Part of a small language model's weights: 13 layers, biases on query, key and value.
Each number is 128 + 32 x the weight over the matrix's rms, rounded and kept within 0 to 255. Layers, rows and columns count from 0.

# layer 2 attention query, 128x128, rms 0.251, rows 31,63-65,96-97, columns 64-127
[[ 82 198 152 156 150 135 150 134 104 121 129 124 193 137 112 146 180  35 151 172 141 157 144 123 143 121 100 111 117 169  65  86 151 109 135 106 112 125  76 181 128 137 130  91 111 177 187 177 112 104 115 117  60 207 138 158 100 126 105 169 114  70 145 144]
 [107 138 115 128 143 113 167 157 133  99  84 105 108 133  97 128 102 132 106  50 112 130 137 169 186 125 156  98 155 152 106 127 203 164 105 137 143 115 116 170 157 149 116 154 126 171 116 149 172 134 138  92 132 143 104 134  93 107 158  79 150 151 133 163]
 [112 133 163  85  86  77 137 131 150 101 132  46 108  94 145 152 124  76  68 141  83 175 149 179 158 120  64 148 163 134 145 103 110 143 135  87 104 189 136 131 101 158  49 159 106 117 129 161  94 104  92 120 136 161  60 115 126 106 118 121 153 202 145  95]
 [135 178 162 147  82 137 126 180 137  88 133  42 119 119 167 110 134  82 133  99 155 123 171 132 128 144 157 158 119 130 140 160 130 139  92  72 139 149 120 113  79  98 146  93 156 134 193 171 165 133 134 109 198 138  84 163 181 154 194  91  58 147 108  96]
 [112 124 112 105 116 192 122 154  75  75 101 132 152  86 117 138 118 154 149 167 116 179 105 120 106 139 144 157  66 146  77  82  34  93 170 116 101 101 185 129  99 143 119 215 139 108 118 111 195 145 165 158  58 111 159 210 129 104 118 130 154 123 100 130]
 [132 162 108  94 149 132 191 183 112 108 141 142 148 107 103  89 163 106 141  71 158 140 168 111 115 168 104 119 111 146 145 108 113 126 133 106 110 129 141 138 108 144 140 128 137 113 180 122 135 147 112 124 142 149 150 142  98 151 124 137 117 154 100  85]]
# layer 2 attention key, 64x128, rms 0.257, rows 31-33, columns 64-127
[[153  77 115  82 117 145 155 165 113 126 120 157 117 154 111 173 138 184 148 181  92 146 117  76 132  39  87 109 114  84  94  90 132 168 120 110 139 150 132 153 133 114 118 129 144 184 112  89 156 163 111 107  96 111  74 136 152 147 147 118 132 133 129 188]
 [139 150 130 171 132  72 124  76 143 152 114 138 148 121 169 132 124 155 118 105 141 143 134 131 111 123 130  82 134 138 181  94 151 166 113 154 155  93 128 144 115  93 142 107 134 162 115  81 144 151 102 127  98 103 155 101 121 134 112 141 155 128 119 126]
 [107 129 119 113 138 139 144 145 118 154  78 141 129 105 156 121 106 108 123 195 129 129 128 145 121 116  98 132 156 103 150 104 158  73 130 126 120 110 131 163 139 133 115 124 120 117  91  74  86 140 113 136 106  98 142 112 102 104 123 140 143 118 152 113]]
# layer 2 attention value, 64x128, rms 0.262, rows 0-31, columns 64-127
[[128 157 160 111 140 181 125 117 125 168 175  83 158  93 173 105 122 141 128  87 100 140 119 172 110 164 173 134 113 111  37 188 205 147 151 159  92 163 157 129 193 158  68  94 122 129 169 136  96 128 103 118 132 171 163 156  91 106  67 133 152  59 152 110]
 [107 105 118 146 193 139  74 129 128 220 121 200 158 110 108 160 127  80 177 167 111 147  83 148 127 150 106 114 125  92 155 181 128 152 157 111 135 111 164  62 120 151 103 137 160 110 108 153 150 170 148 106 101 132 106 196 150 241 150 152 160 114 117 173]
 [108 122  63 112  83 152 139  48 156 119 152 192  98 161 145 197  88  93  77 174 164 105 140 100 135 151 145  96  67 168 163 143 132 144 137 149 105  77 150  99 142 136 116 155 108 102 102 116 171 118 140 107 123 136  99 173 137 156 123 158 104 129 142 195]
 [127 101 141 142 125  60 129 155 137 161 106 133 151 151 101 153 177 100 102 172 131 110  94 156 122 121 148  75 128  83 168 139  83 141 150 133  90 113 109 120  70 155 153 152  67  99 151 106 105 183 170 167 180 157 153 154 159 160 121 123  77 103 116 115]
 [ 80 153 161 148 116  86 124  99 166 123  39 156 199 105  85  90 168 159 123  98  97 137 145  99 111  99 111 112 156 177  58 136 157 181  72 152 112  99 159 133 105 160  91  44 201 144 150  99 157 118  96 118  52 118  93 148 126 130 146 125  94 133 149 117]
 [171 135 135  53 118 140 112 138 118 128  97 126 130 155 145 162 132 134 172 112 133 103  74 112 116 106  84 120 112 162 122 120  82 117 130 127 152 142 119 116 158 100 115 139  76  99 116 134 130  98 183 110 175 139 135 148 139 192  98 170 172 101 103 102]
 [167 110 129  63 117 149  73  82  55 121 142 149 176 159  69 141 136 169  76 107 132 104 147 145 136 189 149 100 156 159 135 147 147  86 191 150 135 152 146 103 181 128 195 136 117 139 148 143 100  99 141  85 133 130 168 127  82 201 110  82 168 114 138 107]
 [146 111 137 140 198  91  90  99 104  89 177  78 122 173 105 131 143 183  75  59 164 114 121 112 114 119 168 137  64 133 155 139 127 141 117 164 108 144  91 115 143  80 113 133 130 131  83 123  63 104 115 119 113 131 146 122 154 114 125 135 131  80 179 126]
 [110 114 113 138 169 155 153  86 118 148 189 124 149  81 115 155 103  76  99 148  96  74 156 126 177 148 156 129 133 150 124 144 170 149  65 104 172 148 132  87 129 123 132 156 147 175 110 123 122 147 121 113 174 135 108 185 118 152 111 182 109 106 143 175]
 [ 80  74  35  98 108  90 158 123 170 129 111 133 117  74 125 153 119  97 113 132 177  67 162 186 153 144 107  77 108 182 124  97  91  51 105  65 136 105 155 140 117 112  97 137 148  89 127 125 124 150 134 139 122 121 137 139 123  81 145 165 113 121  95 140]
 [182 121 163 171 121 122 166  97 111  96 100  96 135 140 126 141 112 101 128 116 121 134 144  19 176 103 166 108  85 118 122 140 182 141  96 103 147  92 159 218 146 168 112 140  81 125 147  79 134 141  76  69  84 173 178 136 164 166 117 161 134 116 162  82]
 [112 132 147 133 135 154 193  95 176 159 128  87 152  92 179  90  90 133 135 149 124 112 145 112 126 187 128 109  93 102 101 143 155 102 128 109 123 129 195 129 119 131 111  99  94  96  98 131 168 126 127 163 112 172 144 175 107 137 163 140 117  95 136 145]
 [ 94 122 103 120 197  88 131 190 122 123  76  92 112 206 131 142 175  86 124 159 158 137 113 116 111 166 165 107 159 137  87 106 136 115 116  90 162 144  73  89 170 164  85 141 150 135 135 132 104 154 167 151  91  64 132 166 107 125 142 109  61 122 124  92]
 [ 85 163 149 164 111 149  63  44 118  94 153 115 132  81 158 110 145 147  62 135 141 142 136 124 165 151 170 173 133  86 134 134 180 139  98 190 101  96 120 187 115 146 112 102 127 143 137  84 146 123  99 124  54 131 133 127 111 164 156 128  78 174 116 151]
 [147 101  93 112 140 126 140  54 129 161 149 134 166 107 123 103 167 179 100 187 111 146 150 129 118 125  90 169  86 107 126 126  83 158 123 151 202 112 169 124  89 129 111 157 133  78 119 138 118 205 131 120  68 164  86 151 155 149 154 102 177 108 130 187]
 [146 139  93 156 125  38 129 127 101 138 132 137  96 202 130 173  97 145 144 154 205  89 148  96 193 117 127 149  77 169 171  92  83 121  64  72  84  89 139  94 110 106 105  48 181  63 152 120 136  93  89 137  90 133 130 182 112 129  99 175 154 195 147  71]
 [124 110  76 144 105  85  79  99  96  79 154  36  85 109 107 112 100 182  76  70 179 134  98  99 187  89 138 141 180 191 113 116 151  57 122  55 187 163  87  72 211 105  81  80 155 184 112 150  74 118  55 100 153 127  81  99 161  89 122 121 144 101 104 143]
 [ 76  89  59 175 173 123 161 210 123  65 164  45 141  53 187 140 194 122  78 142 140 162 169 113 207 151 156 188 160 167 114 149 100 113 132 171 152 100  59  74 138 115 148  99  88 111 207 214 146 108 162 102 104 192 151 141 137 118  80 197 101 132 103  88]
 [115 200  88 166 164 123 156 114 126 141  89 166 139 131 106 161 120  91  79  86 140 137 125  94 109  97 114 158 127  69 104  90 162 180 124 108 155 127 180 164 132 118 120 175 144  41 132 149 126 140 139 113  86 129 136 164 162 107  85  78 130 124 104 128]
 [124 106 126 188 117 145 182 168 117  88  73 173  74 152 142  66 122 148  72  95 151 114  58 104  95  98 111 111 191 108  72 111 141 130  44  97 180 109 165 178 121 107 155 107 127  74 124 102 158  87 173 142 127  81 103 144 142 159  93 145  79 192 140 123]
 [112  72 141 100  92 145 136 141 178 176 137  87  99  78 104 102 157 182 101 137 126 144 119 176  85 122 106 104 176 131 149 116 119  64 139 160 182  89 154 129 119 152 147 117 138 187 143 134  81 163  75 130 144 136 173 195  55 163 144 165 109 129  89 149]
 [156  70  87 158 194 101  82 193  93 139 105  84 175  87 100 112 125  77  34 173 168 145 112  28 111 125 180 206 169 156  97 169 126 154  46 124 163  85 171 101 113 105  86  92  95 154 191  92 134 103  83 102 106 145 104 100 124 166 156 135  95 153  90 145]
 [162 191 152 110 118 139  93  76 190 101  96 152 140 162  79 171 149 162 166  70 134  77 105 136 115  93  24 115  93 103 110 150 132 113 134 166 134 131  25 149  91 141 116 164 112 141 127 130  80 175  61 102 128  94 122 108  96 190  92 225 137 139 112 155]
 [125 142 122 135  92 153 175 137  89 163  60  84 101 134 150  73 149  88 151 113 128 146  88 135 126 135 121 166  79 164 155 158 129 158 186 131 132 148 128 140  90 104  69 112 134 165 115 119 189 132 142 101 117 134 131  72 121 156 113 144 141 132 161 122]
 [130 140  94  95 135  76  29 124  72 115 104 107 125  81 157  83 114 150 103 130 135 139 167  55 232  86  95 134 129 151 100  41 156 156  61 145 116 172 107  89  89 128 117 126  77 114 170 157 183 143 110 117 142 103 164  93 102 114 137 127 172 115 119 109]
 [122 128  55 139 116 129  36  96  84 141 107 115 101 101 110 155  73 107 123  97 100  81  86  89 153 140 166 129 122 121 133  94 159 149 118 104 181  88 136 160  83  86  94 160 160 211 133 136 156 110 102 145 124 152  49 117  70 137  83 134 146 148 120 155]
 [ 73 127 140 180 114 116 133 160 133 150 156  80 115 158 127 131 114 214 118 118 107 122  93  86 104 133 108 128 166 158 100 168 143 101  95 118  83 169 146  96 142 190 111 142  82  79  99 117  91 134 191 154 139 121 113 127 197 127 130  21 102 101 119 122]
 [111 121 109  60 149 122 183 106 169 112 150 134  92 121 171 125 141 103 106 136 117  82 162 138 165 158 136 157 118 145 163 144 145 153 146  77  80 119 128 109 146 125  85 105 137 144 136 138 117  82 141 104 130 112 177 138 145 109 104 112 168 178 151 105]
 [100 124 137 135 150 202  98 102 194 129  94 168 105 151 214  93  68 160 117  99 154 137  95  94  85 189 143 145 178  48 165 149 160 104 111 184 112  84 142 109  62 119 129 147 102 182 195 108 181 176 145  71  78 116 114 167 133 171 128 171 142 158  94 148]
 [127 139  98  66 121 155 176 116 154 112  96  92 184  90  83 142 164  82 137 103 115 166  91 121 142 109 167 104 149 101 160 168  92 117 146 182 166 116  41 143 112 171 186 109 155 163 101 150 136 161 131 139 159 123 109 144 170 124 154 139 130 116 115  95]
 [116 136  90  98 184 191 178 126  94 115 142 179 119 106 138 127 187 136 129 204  82 129 129 105  91 145 107 116 100 149  99 144 154 173 113 146 158 111 166  86 118 126 134 119 177 131 130 132 119 126 132 107 160 148 173 115 123 116 121 102 175 170 191 151]
 [151 137  82 114 127 102 153 130 155 139 166 100 104 167  85 139 136 174 161 123 212  70 122 181  91 111 131 179 112 115  83 103 105  83 175 112 150  95 150 130 100 117 166  83 120 140  81 114 104 141 123  36 134  96 126 119 168 202  86 141 119 132 114 126]]
# layer 2 attention output (transposed), 128x128, rms 0.254, rows 0-63, columns 64-127
[[148 155 103  85 109 142 139 174 100 104 108  49 149 101 128 154 115 116 138 132 111 193 110 119 122 137 121 173 125 137 112 151 141 143 141 120 164 161  56  72 156 152 187 153  81 211  32 149  89 199  95  70  60 139 149 157 172 161 127 164 159 108 138 161]
 [123 118 150  93 171 180 143 103 170  52 112 186 150 179 189 128 141  94  81 113 162 123 131 171 170 166 106 107 135 147 139 148 147 145  99  89  85 190 121 140 169 186 168 114 192  48 146 111 160 127 187 159 178 190 156 180 130 165  68  98 138  82 181  91]
 [132 111  94  84 107 153 103 146 156  89 115 191  98 144 138  84  84 152 196 209 136 104 133 104 134  94 169 119 163  75  46 152 177 131  59  92 183  77  73 169 148 164  97  95 167 156 122  55 104 108 144 108 163  58 183 188  88 165 131 160  87 192 155 152]
 [184 107  73 135  98 128 132  63 136 134 186  84 187 169  99  91  38 160 160  63 124  81 177 127 112  94 163 133 140 151 154 119 105  87  98 105 168 140 104 131 191 135  92 116 165 116 174 162 117 139 162 129 174 122  91  72 118 139 113  58 150  99 125 115]
 [125 137 140 101 183 107 143  70 177 111  69 133 109 162 131 142  85 149  90 131 120  66 130  97 148 185  61  62  83 131 142 121 120 164 125 134 108 186 198 180 168  79 193  87 101 193  38  99 174 104  90 179 166 207 139 154  80  81 100 140 125 179 151 105]
 [132 124 146 114 145 182 152  75 106 125 163 119 112 131 123 153 102 212 132 126 139  83  96 201 109 160 144 209 134  63 100 136 173 118 176 157 130  95  95  95 108  81 136 159 141 159 129  94 119 152 165  83 152 161  76 118 134 117  64 153 115 140 170 180]
 [ 92 158 106 139 106  91 154 113  86 125 114 163 111 120 149 149 127  67 117 134 124 128 132 111 126  44 177 159 121 135 128 157  98 106 141  56 119 162 134 128  52  81 162 161 171 197 107 122  84 126 170 106 127 239 110 182 149 101 109  56 136 129 171  86]
 [146 139 112 177 155 143 167 144 119 200  96 129  95  83 133 146 127 129 127 100  81 147 142 156 130  94  99 126 112 120  88 133 124 103 138 131 130  61 108 119  88 119  98  68 139 136 119 130 137 141 122  18 142 172 155 114  43 121 173 141 111 178 140 113]
 [126 169 115  83  82  34  46 144 129  81  76 160 156 104 149 109 192 135 171 162  87 106 144 156 157 139 101 158 176 166  97 130 120 110  78 104 122 147 132 157 152 181 104 137 114 137 155  85 105 123 124 154  96 158 114 151 190 141 121 145 157 130 181 140]
 [116 145 121 182 118 162 156 173  93  80 212 208 169 139 117 102 105 130 163 123  96 159 163  82 164 164 122 122 185 135  99  91 109 107  74 132 190 128  55 139  97  90 124 136  88 131 122 134 104  78  69 151 120  86 116 123 111 148 106 167 112 103 145 109]
 [ 97 130 126 169 101 118 142 184 152 143  66 109 158 121 166 134 120 129  95 111 170  88 141 124  83  91 130 153 114 175 139 168 156 144 128 127 118 187 101 170 105 158 176 169 156  85 128 206 100  94 131 138 183 124 123  53 139 101 134 117 119 164 161 182]
 [ 99 149 104 124 133 119 156 176 126  85  90 127 117 145 110 121  65 127 118 151 177 151 112 133  94 190 108 137 110  92 132 149  39  93 102 142 167 135 110 183 125 158 156  86 166  88 125  71 123 132 109 200 155  67 112 126 255 176  67 156  96 111 121 152]
 [173 116  79 103 140 132  89  24  91 205 128 134 173 129 148 218 101 161 139 103 144  93 156 149 169 159  77  51 108 149 117 106 207 119 137 134 129 203  89 171 150 156 103 182  95 167 175 114 201 159 129  71  83 201 178 169 138 168 122 160 173  89  95 156]
 [129  85 101  41 122 158 130 109 120 183 124  90 130 132 162 180 162 132 153 146 168 127 112  76  66 179 114  47 128 170 142 153  41  56 187  84 126 180 111 187  89 155 193  79  79 142 109  87 123  99 135 109 205 103 125  94 104 152 171 112  81  80 156 151]
 [162  86 176 130 110 173 160  30 109 102 160  98  83 118 214 136 136 121 143 144  74 163  86 100 109  99 123 145 114 152 112 147 136 122  63 138 156  77 144 183 158 228  95 122 179  95  95  63 120  67 100 152 164 149 145  83 147 108 104  80 156 193 142 150]
 [ 89 213 108 115 142 132  81 171 168 107  87 121 157 169 151  87 126  87 151 127 148 129 141 123 133 191 174 140 121 115 126 102 104  93 124 115 159 124 104 103 109  82 128 126 136 175 198 116 217 125 104  67 121 193 188 128 101 120 146 159 120 137 113 196]
 [168 170 145 151  99  83 135  99  82 115 113 165  57 103 147  94 104  52 148  86 118 168 115 154 120 101  88 116 108  57 105  56  59  70  91  94 122 252 117 178  69 156 142 111 109 129  90  99 129 160  99  86 119 134 115  80  66 118 132 173 142 112 114 111]
 [249  59 119 138  87 113 199 124 142 192 108 161 129  91 142 153  79  87  61 194  63  69 121 115 155 149 116 166 129  96 144 129 126 121 115 132 169 160 138  52 110  97  94 142  55 190 124 120 195 196 144 113 189 110 117 121 139 113  89  76 133 125 111 222]
 [117  91 143 138  68 128 190 125  95 110 138 149 170 220 140 108 112 178 188 215 181 147 182 139 126 105  91  80  99 123 171 102  89 145 172  97 156 182 144 157 130 128 140 137 100 177 143  98 117 127  70 153  96 104 121 107 133  78  91 128 199 161 139 102]
 [203  93 173 126 192  62  97  41 155  74 110 124 154 160  99 146 139 155 167 168 167 108 169 150 123 115 133 113 156  79 142 142  73 205 148 104  86  94 101 123 134 171 170 175  85 134  75 130 205  64  87 106 112 169 170 147  68 105 165  84 147  98  77 111]
 [116 153 112 100  85 133  26 157 110 129 153 115 152  98  74 193 149 130  65 113 154 137 115 185 108 107 125 145 168  95 130  39 145  59  97 129 148 130 104 134 192 130 171 136  65 124  83 136  97 112 180 119  94  72 121  71 101  96 107 124 116 125 152 115]
 [123 117  94 142 148  68 143 168 154 130  69  67  25 178 101 102 133 202 113 137 153 179 146 146 211  93 101  94 125 161 165 152 156 115 166  87 167 186  70 162 117 134 130 146 142 119 141 153  81  91 119 126 163  93 137 105  30 162 133  39 171 143  81 168]
 [114 132 121  79 104 134 102 158 116 149 165  65  42 118 153 137 183 132  95 133 173  64 161 149 156 134 135  76 102  79  71  98 126  91  96 202 106  39 173 133  75 152 117 138  92 105 108 125 129 125 160 114 131 149 108 154 155 136  90 140 215 117 144  90]
 [ 76  68 103  95 125  97 127 123 150 120 122 123 108 140 174 131 142 116  75 159 180 153 168  95 103 142 159 136 111 142 115 171 154 166 133 138  66 123  80  54  95 150 119 153 158  86 100 164 113 118  60 115 169  99 181  75 111 136 138 104 122 100  90  85]
 [ 97 157 101 111 172 142  67 108 126 125 154  70 104 128  95 127 128 111  56 160  59 128 122 168 157 164 104  46 219 101 182 179 189  29  89 155 171 154 133  98 118 105 124 148 178 149 154 111  56 172  83 153 133 147 100 121 106  98 197 111 138 118  87 210]
 [106 136 155 125  86 119 104  94 222 133 154  65 204 129  73  44 159 166 110 159 152 177 129  96 125 162 154 156 108 116 117 129 113 138  98 140 119 147 114 145 130 144 149 118 144 175 140 111  52 130  75 103 102 104 156 142  75 190 128 105 113 136 137  79]
 [164  84  54 147 130 116 158 109 125 115 125 229 157 123  74 165 130 141  81 205 102 124 149 210  96  47 121 168 142 143 120 114  87 102 135 171 105 123 155 140 125 166 186 163 124 138 124 171 188 117  63 114 133  86 110 202 102 151 116 155 131 167  89  80]
 [185 151 115 134 187 148  71 143  96 205 173 149 168 113 187  97  92 161 165 111 120 182 152  91 125 116 119 157 120 113 172 122 103  88 122 136 181  61  76 123 114 105 169 110 158 133  78 226 138 163  83 119 119 173 137 141 118 144 108 179 105 122 137 168]
 [152 166 167  66  95 199 149 162  59 170 173  98 147 127 100 189 125 143 129 227 135 136 149  51 163 146 129 125 120  76 147 145  92 153 180 148  68 114 165 126 180 135 130 161 125  89 110 125 152  72  76 110  87 148  73 151 113  91  84  76 159  91 150 143]
 [242 160 171 112 108 118 108 115  78  97 173 162 137 147 138 109 106 141  81  94  77 112 193 100 151  87 122  95 148 163 106 103 122 125 101 165  80 158 186 166 135  99  86 103 145  67 188 162 148 162  93 171 160 125  68 105 168 159 105  99 131 163  79  99]
 [139 132 144 117 135 129  70 126 148 148 124 127  79 149 117  91 162 170 125 183 137 130 116 132 164 192 154 176 100 172 175 164 144 161 170  69 111  81  68  98 133 163  70 130 130 175  86 113 114 216 118 121 103 172 141 107 188  42 103  88 100 167  70 139]
 [170 122 141 133 104 104 130 122 119 193 111 200 143 170 154 104 170 112 154 136 141 147 182 138 126 135 139 124  98  34 118 172 104 101 129 149 154 132  95 120 116 150 157  56  68 130 146 205 154 135 164 178  75  93 105 164 102  82 128 105 169 154 132 130]
 [119 120 150 122 132 140 133 112 146 110 114 129 104 118 125 104 121 122  94 119 123 115 140 113 133 156 102 146  95 139 173 119 152  91 149 161 106  95 147 146 125 126  46 116 179  68 138 138 145  60 146 113 140 127  84 124 131 123 143 144 148 158 116 130]
 [121 143 143 180  57 113 100 169 132 110 124 145 176 118  83 165 128 162 150 169  89 149 140 151 112 131 155  97 120 135 153 169 165 112 128 167 191  97 124 140 144 134 152 114 136 164 133 101 131 187 181 115 144 116 120 114 133 143 152 138  88 134  93 127]
 [ 48  97 147 135 147 116 121 143 145 142 139  87 110 135 129 168 141 130 115 116 127 173 125 182 154 165 112 152 117 151 194 138 101 125 155 161  83 145 145 103 113 147 167 114  96  72 127 121 178 144 115 130 113 121 142 147 133 101 150 104 145  99 102 126]
 [112 145 131 125 136 147 123 166 125 135 122 129  63 112 126 161 178 162 100 111 172 154 100  82 141 188 110  88 117  95 107 119 170 165 145 169 115 128 117 165 146 126 121  95 119 174 133 162 156 118  61 102 116 108 139 125 141 136 173 176 156  86 133 116]
 [146 110 101 132 114 120 133 159 116 133 177 106 105 113 150 106 125 108 140  83 123 148 130 200  78 101 152 155 103 132 113 124 149  89 135  96 106 120 131 118 146 108 100 111 168 113 188  91 149  77 151 132 115 111 151 104 137 120 114 152 180  91 110 141]
 [124 115 114 158 123  90 157 158 111 109  96 125 128 112 111 162 153  83  61 145 110  71 159  57 122 124 139 117 118 169 138 155 149 157 116 123 104 141 142 175 141 152 147 111 148 153  96 154 151 111  67 143 100 147 159 175 113 101 116 109  62 157  94 131]
 [146 126 115 161 167  74 142 180 151 135 144 147 142 137 114  78 127 119 187 140  94 170 142 141 149 115  90 134 116 125 146 113 159 115 136  93 159 135 183 148 174 137 100 130 114 132 124 123 147 138 123 168 120 108 135  66 118 128 183 170 136 134 112 133]
 [135 125 118 120  78 171 141 139 120 110 107 118 193 118 157 102 121  75 134 168 182 154 124  84 136 151 151 126 154 148 128 151 161 125  97 123 138 171 102 113 119 118 110 147 127 132  92 143 118 156 187 161 119 139 134 136 216 107  90 108 143 119 105  95]
 [ 90 139 158 155  74 182 130 137 150 116 120 134 110 138 105 125  85 159 120 104 127 120 142  90 127 100 137 104 110 121 155 176 112 177 130 134 205 130 112 107 113 113 115 141 130 122 121 143 105 152 170 144 137  95 140  84  65  84 148  96  99  77 108 122]
 [ 98 147 104 133  94 141 137 130 128 132 136 105 119  81 143  96 134 140  75 121 129 126 114 183 149 101 140 165  97 196 124 151 114 110 123 121 102 133 175 139 147 106 153 113 137 135 110 181 145 207 190 123 108 117 131 124 135 149 135 189 120 119 137 145]
 [109 169 172 122  94 122 109 127 154  89 144 140 121 166 134  87 114 134 118 161 140 154 118 130 148 124 134 147 151 107 112  78  69 131  86  82  93 136 185 107 120 149 152  93 138 114 143 100 145 171 157 166 111 108 128 119 140 113 128 130 113 116 133 100]
 [121 141 122 132  90 121  73 126 156 139 159 163 135 143 171  84 140 124 100 120 133 119 119 102 115  97 135  80 159  87 139 112 163 147 128 116 113 123 138 138 113 106 153 115 128 129 136  95 115 157 100  84  95 126 137 102 136  91 135  76 129 175 152 108]
 [119 168 165 141 128 135 155 182 144  93 122 137 131 141  93  91 125 117 177 181 149 154 100 122 114 135 151 142 104 100 140 135  96 146 108 134  99 113 185  98 148 102 154 109 134  85 136 111 104 112 124 154 169 101 132 103 137 105 109 142 127 152 179 153]
 [137 137 131 179 126 105 105 153 128 115 128 152  76 137 136  96 126 105 110 116  93 132  77 147 149 120 101 125 132 116 109  94 143 174 149 137 125 128  91 134 134 137  82 169 182 115 102 175  96  70 110 110 101 124 109 117 130  83 129  95 144 119  87 127]
 [122 140  86 174 116 103 159 212 124 166 129 135  86 147  95  74 126 125 140 123 158 112 145 128 156 136 152 121  83  98 126 148 129 139 130  81  99 129 155  46 146  98 129 104 133 141 138 121 136 160 155 116 114 129 159 108 115  98 104 159 140  84 151 136]
 [179 113 123 169 146  97 129 137  95 166 101 135  81 145 141 127 137 200 155  78 108 103 114 144 144 124 115 108 156 135 154 118 113 139 117 136  94 133 104 137 141 152 168 117 117 106 106 161 111  97 168 152  91  81 121 177  97 133 102 130 150 141 144 129]
 [146  98 124 124 183 144 117 109 131 103 121 102 199 134 166 165 197 169 109 163 111 145 120 104 101 157 123 131 133 183 115 134 153 152 140 183 126  28 151 124 167 112 116 132 135 118 157 161 138  92 165 107 119  98 113 160 149 175 116  82 124 140 115 146]
 [ 79 134 184 116 106  88 102 152 120  43 133 137  98 140 112 164 145 156 173 127 146 166 156 136 131 121 148 160 140 129 134  85 149 139 138 145 104 143 161 172 170 162 119  84 153  97 143 150  90 110 155 139 134 155 121 129 140 169 146 120 162 188 108  78]
 [138 107 160 157 149 134 126 135 125 161  90 122 131  90 155 161 123  87 113  79 121 121  84 112 137 148 126 135 154 142 112 142 154 128  80 174 122 113  83 122 117 149 152 192 122 116 130 139 128 120 140 126 131 165 130 150 128 150 118 165 152 110 176 152]
 [ 69 147  71 120 128 161 162 191 124 170 105 150 143  78 157  96 104 121 124  78 110  87 152 123 130 171 108 162  85 113 127  90 115 124 104 119 149 165 148  86  81 105 139 119 136 118 183 128 120 158 121 163 113 120 153 134 131  80 103 164  77 157 114  84]
 [154  97 151 130 121  98 135 157 136 120 122  98 121 151 206  51 163  95 173 139 115 166 129 118 129  97 165 101 131 128 172 139 135  76 135  83 109 106 122 149  84 112 104  96 163 137 164 152 114 155 120 133 106 129 120 169 123 151 124 156 189 140  88 122]
 [180 150 173 116 107 146 120 105 137 109 158 167 152 133 114 134 112  69 139  96 139  89 104 137 101 125 121 178 118  89 151  97 111 126  91 151 141  93 115 116 140 109 167  95 161 144  86 103 150 153 123 160 153 165 118 138 179 146 154 158  89 148 128  99]
 [125 137 102 185 128 111 122 152 159 149 117 147 148 148 107 101 120 117 110 162  95 155  95  66 103 135 128 149 160  95 178 109 131 136 152 100 103 132  99 148 167 106 118 108 124 123 172 118 147 124  94 128 101 127 154 141 105  72 145 133  92 140 119 138]
 [165 133 196 165 121 157 111 118  92 124  93  53 119  82 105 132 111 147 179 122  57 167 104 103 126  94  99  85 166  88 194 137 123 112 170 124 139 120 159 186 139  93 128 116 136 133 127 130 103  92 161 147 138 171 112 156 174 100 130 152 116 159 141 113]
 [112 144 148 145 159 130 148 119 152 161 123 148 140 114 162 129 144 142 166  97 139 103 142 134 106  84 137 141  75 146 114 120 125 157 173  82  67  77 106 119 115 156 108 100 130 145 102 115 140 103 153  97  80 156 154 119 144 169 116 143  62 159 111  94]
 [ 61  76  77 160 126 170 154 146  82 101 146 150 134 133 135 140 167 123 139 148 132 126  93  93 105 168 145 117  83 120 137 156 127  96 135 134 138 120 194 155 127 116 131 137 125 103 165 109 154 125 171 134 127 149 127 146 167 107 117 175 142 107 158 175]
 [134 155 159 144 167 167  99 104 101 116 142 138 131 113 164  95 142 130 161  95 122 114 111 115 128 156 132 130  82 103 108 161 134 133 148 103 170 124 159 110 137  93 141 131 119 117 138 151 143  80 195 104 123 111 175 117 125  88 106 111  93  70 144 175]
 [106 105  92  82 167 120 136 137 140 134 100  92 145 128 114 183 161 137 124 117 104  98 108 204 129 137 107 111 171 153 107 122 127 125 174 137 147 121 119 113 158 120 159 163  90 126 153  93 129  44  94 131 125  93 149 160 140  89 107  40 119 117 134 126]
 [118 112  83 145 121 109 134 140 167 102 127 105 128 148 145 142 110  91 105 111 156 100 129 197 105 139  98 155 164 153 151 135 136 134 122 121 125 133 138  92 102 128 154 123 130 145 119 114 151 216 168 130 133 104 185 110 121 123 154 105 144 106 128 112]
 [ 97  96  99 165 130  66 141 104 127 131  96 156 125 128 104 153 115 140 153 123 145 114 106 109  93 104 120 122 152  97 137 111 138 138 139  81 130 108 127 113 124 138 178 126 157 156  80  70 144 123 171 151 102 150 118 170  86 159 168 118 156  99 147 133]
 [145 127 132  85 166 134 112  95 109 139 105  90 168 136 125 177 127 164 163  61  99 182 117 153 127 108 131 116 176 107 112 123 121 111 114 150 158 110 142 119 132  86 140 141 126 104 163 165 153  83 137 139 166  78 126 115  96 138 161 147 169  89 165 137]
 [119 101 135 160 123 186 150 112 127 122 149 115 121 124 111 139  99 133  96 138 140 135  95  65 113 159 135 119 120 149 152 115 146 142 132 128 112 106 176 105 111 134 111 118 186 130 153  64 119 113 159 100 127 182 120 121 154 163 128 123 116 156 139 135]]